config.yaml
hidden_size: 320
positions: "alibi"
parallel_block: false
init_std_up: 0.0297
beta2: 0.99
lr_head: 0.00737
warmup_steps: 200
Each number is 50 + 15 x the weight over the matrix's rms, rounded and kept within 0 to 99. Layers, rows and columns count from 0.

# down: layer 12 MLP down (transposed), 2560x320, rms 0.156, rows 1693-1703, columns 64-127
# up: layer 12 MLP up, 2560x320, rms 0.153, rows 1694-1703, columns 64-127
down1693:20 65 64 51 46 28 39 47 72 63 50 89 54 53 56 24 71 62 48 49 54 65 45 50 65 69 41 39 26 32 33 40 64 55 68 45 78 69 36 86 87 67 47 36 44 66 72 55 50 53 53 61 26 78 67 35 23 38 30 48 32 15 84 53
up1694:49 64 70 51 37 55 54 36 72 37 69 51 53 64 47 56 48 75 58 32 64 50 49 43 38 48 51 70 57 47 47 41 18 36 31 48 57 73 68 27 55 50 43 31 64 52 43 48 16 57 34 38 39 44 38 46 36 47 68 44 66 34 34 56
down1694:62 64 74 65 47 51 60 58 55 68 57 55 71 48 34 53 41 47 52 63 60 32 42 42 30 63 52 53 53 63 52 37 30 51 56 37 89 71 39 44 25 26 58 42 51 62 59 46 29 31 72 56 35 55 41 69 52 47 42 42 47 61 61 37
up1695:66 48 22 39 34 46 52 53 47 59 54 22 51 67 40 54 70 59 52 53 51 44 52 49 39 50 43 34 50 99 61 55 87 57 62 40 45 62 51 64 59 53 36 71 37 67 36 81 54 28 75 72 46 61 34 43 58 46 59 29 51 42 54 48
down1695:56 66 53 05 44 53 46 60 52 49 58 73 63 60 76 36 20 64 55 66 53 60 71 51 68 40 47 47 18 39 13 50 78 51 69 69 69 50 74 46 31 50 56 56 34 28 23 35 48 66 44 48 56 43 64 46 44 48 32 47 64 42 54 48
up1696:57 55 67 39 54 54 43 48 65 69 36 48 55 58 47 57 22 56 52 69 65 45 48 76 63 46 36 39 75 41 62 63 50 40 46 28 66 69 44 48 52 48 40 34 57 51 15 70 41 49 41 54 19 59 76 33 69 86 46 43 60 71 43 32
down1696:39 47 41 80 65 47 57 60 83 45 45 66 47 38 77 45 65 58 41 42 40 37 62 52 48 41 59 59 62 62 44 50 46 50 08 56 48 31 40 59 77 32 59 40 57 16 31 41 22 52 42 40 41 85 39 38 42 43 63 53 21 44 44 47
up1697:82 44 92 52 72 49 66 55 36 42 38 38 43 72 65 42 70 42 38 49 60 00 47 41 52 39 39 74 55 22 23 48 42 67 89 62 57 43 66 38 58 70 54 53 64 51 52 67 59 50 47 81 57 40 55 71 37 00 68 41 21 41 81 35
down1697:44 33 73 75 50 38 49 19 59 49 34 66 63 24 51 54 56 43 29 55 67 40 91 68 22 30 66 94 76 38 59 59 61 43 52 59 72 62 70 45 56 70 57 46 58 52 63 40 41 49 35 42 55 25 94 49 79 32 70 30 26 59 52 48
up1698:67 45 30 38 49 38 56 71 56 47 47 47 31 43 35 74 34 69 48 43 55 55 76 52 48 67 48 70 40 49 40 37 45 50 45 40 52 54 52 46 59 48 40 29 54 49 53 80 37 73 64 44 70 68 87 35 27 48 31 47 39 58 56 58
down1698:51 42 32 48 32 49 49 72 48 62 47 39 23 50 47 31 44 47 27 55 48 63 44 39 66 44 47 73 68 61 55 34 44 64 44 49 58 43 61 58 51 49 71 64 68 69 70 31 45 48 31 57 40 55 72 71 43 41 42 45 46 54 37 57
up1699:43 39 55 19 50 58 53 54 57 34 53 40 30 65 61 49 52 51 46 50 42 22 60 49 77 48 60 32 63 54 45 63 73 44 49 35 44 08 61 90 61 61 59 30 33 49 57 59 40 33 48 51 45 58 39 49 46 23 54 55 37 59 35 87
down1699:63 49 39 61 28 44 70 54 70 57 58 77 39 44 60 38 46 50 37 46 54 31 31 50 35 57 53 37 55 42 36 50 39 49 39 41 78 52 52 30 45 61 49 38 63 37 51 48 76 62 50 43 55 67 49 53 52 48 23 34 53 98 57 14
up1700:51 44 22 50 28 68 35 49 57 47 57 34 45 70 52 11 54 58 86 43 52 61 52 68 51 43 56 39 31 41 26 67 46 69 34 64 60 57 84 63 57 58 36 47 46 58 59 49 32 40 57 62 44 39 56 58 64 38 42 38 58 56 40 63
down1700:52 56 44 33 57 37 64 74 59 42 71 49 52 43 40 72 62 53 43 64 75 50 57 94 39 57 52 45 59 52 61 44 35 26 66 50 61 38 48 26 44 39 50 58 35 81 27 43 48 36 68 33 31 20 43 41 42 51 45 49 46 66 56 48
up1701:48 58 64 48 71 03 30 24 46 32 75 82 59 34 54 58 29 66 62 58 51 75 79 12 43 61 42 54 45 52 39 12 85 49 35 53 48 56 57 55 59 58 56 70 64 56 32 50 40 60 33 25 39 42 57 67 47 48 86 42 50 41 52 47
down1701:43 62 68 59 58 54 52 49 14 46 55 31 50 72 47 59 30 33 46 40 40 64 68 53 51 66 29 29 53 59 41 59 45 30 54 56 45 52 43 32 38 53 55 36 83 42 42 48 51 25 31 45 34 73 26 63 57 73 27 40 24 35 50 56
up1702:51 38 67 55 48 38 39 74 47 36 50 61 49 53 58 29 54 41 57 26 48 64 54 99 65 44 43 74 22 44 68 62 29 56 33 41 41 40 64 46 22 20 70 65 21 56 69 33 47 71 42 54 10 31 52 18 50 60 81 35 28 56 50 83
down1702:56 61 52 44 28 41 76 96 57 59 44 58 69 64 43 36 54 19 43 63 57 65 10 68 83 60 39 50 34 54 80 66 45 72 57 69 62 52 66 28 26 43 39 69 68 58 80 49 50 59 55 20 30 27 36 62 40 64 77 58 49 31 59 54
up1703:33 61 44 31 78 41 50 47 45 77 44 35 36 30 58 46 42 66 63 29 54 21 32 55 85 43 49 47 47 39 42 53 95 55 66 57 62 52 48 58 61 31 45 31 43 68 25 54 54 47 55 55 53 67 36 66 56 29 43 40 22 64 39 53
down1703:70 17 30 40 60 52 55 40 59 41 51 78 44 87 39 68 42 48 43 57 52 55 36 61 52 65 23 42 31 79 38 74 41 48 35 58 46 30 50 46 30 62 77 60 52 35 63 31 51 32 80 44 41 48 35 55 55 50 19 47 59 41 37 63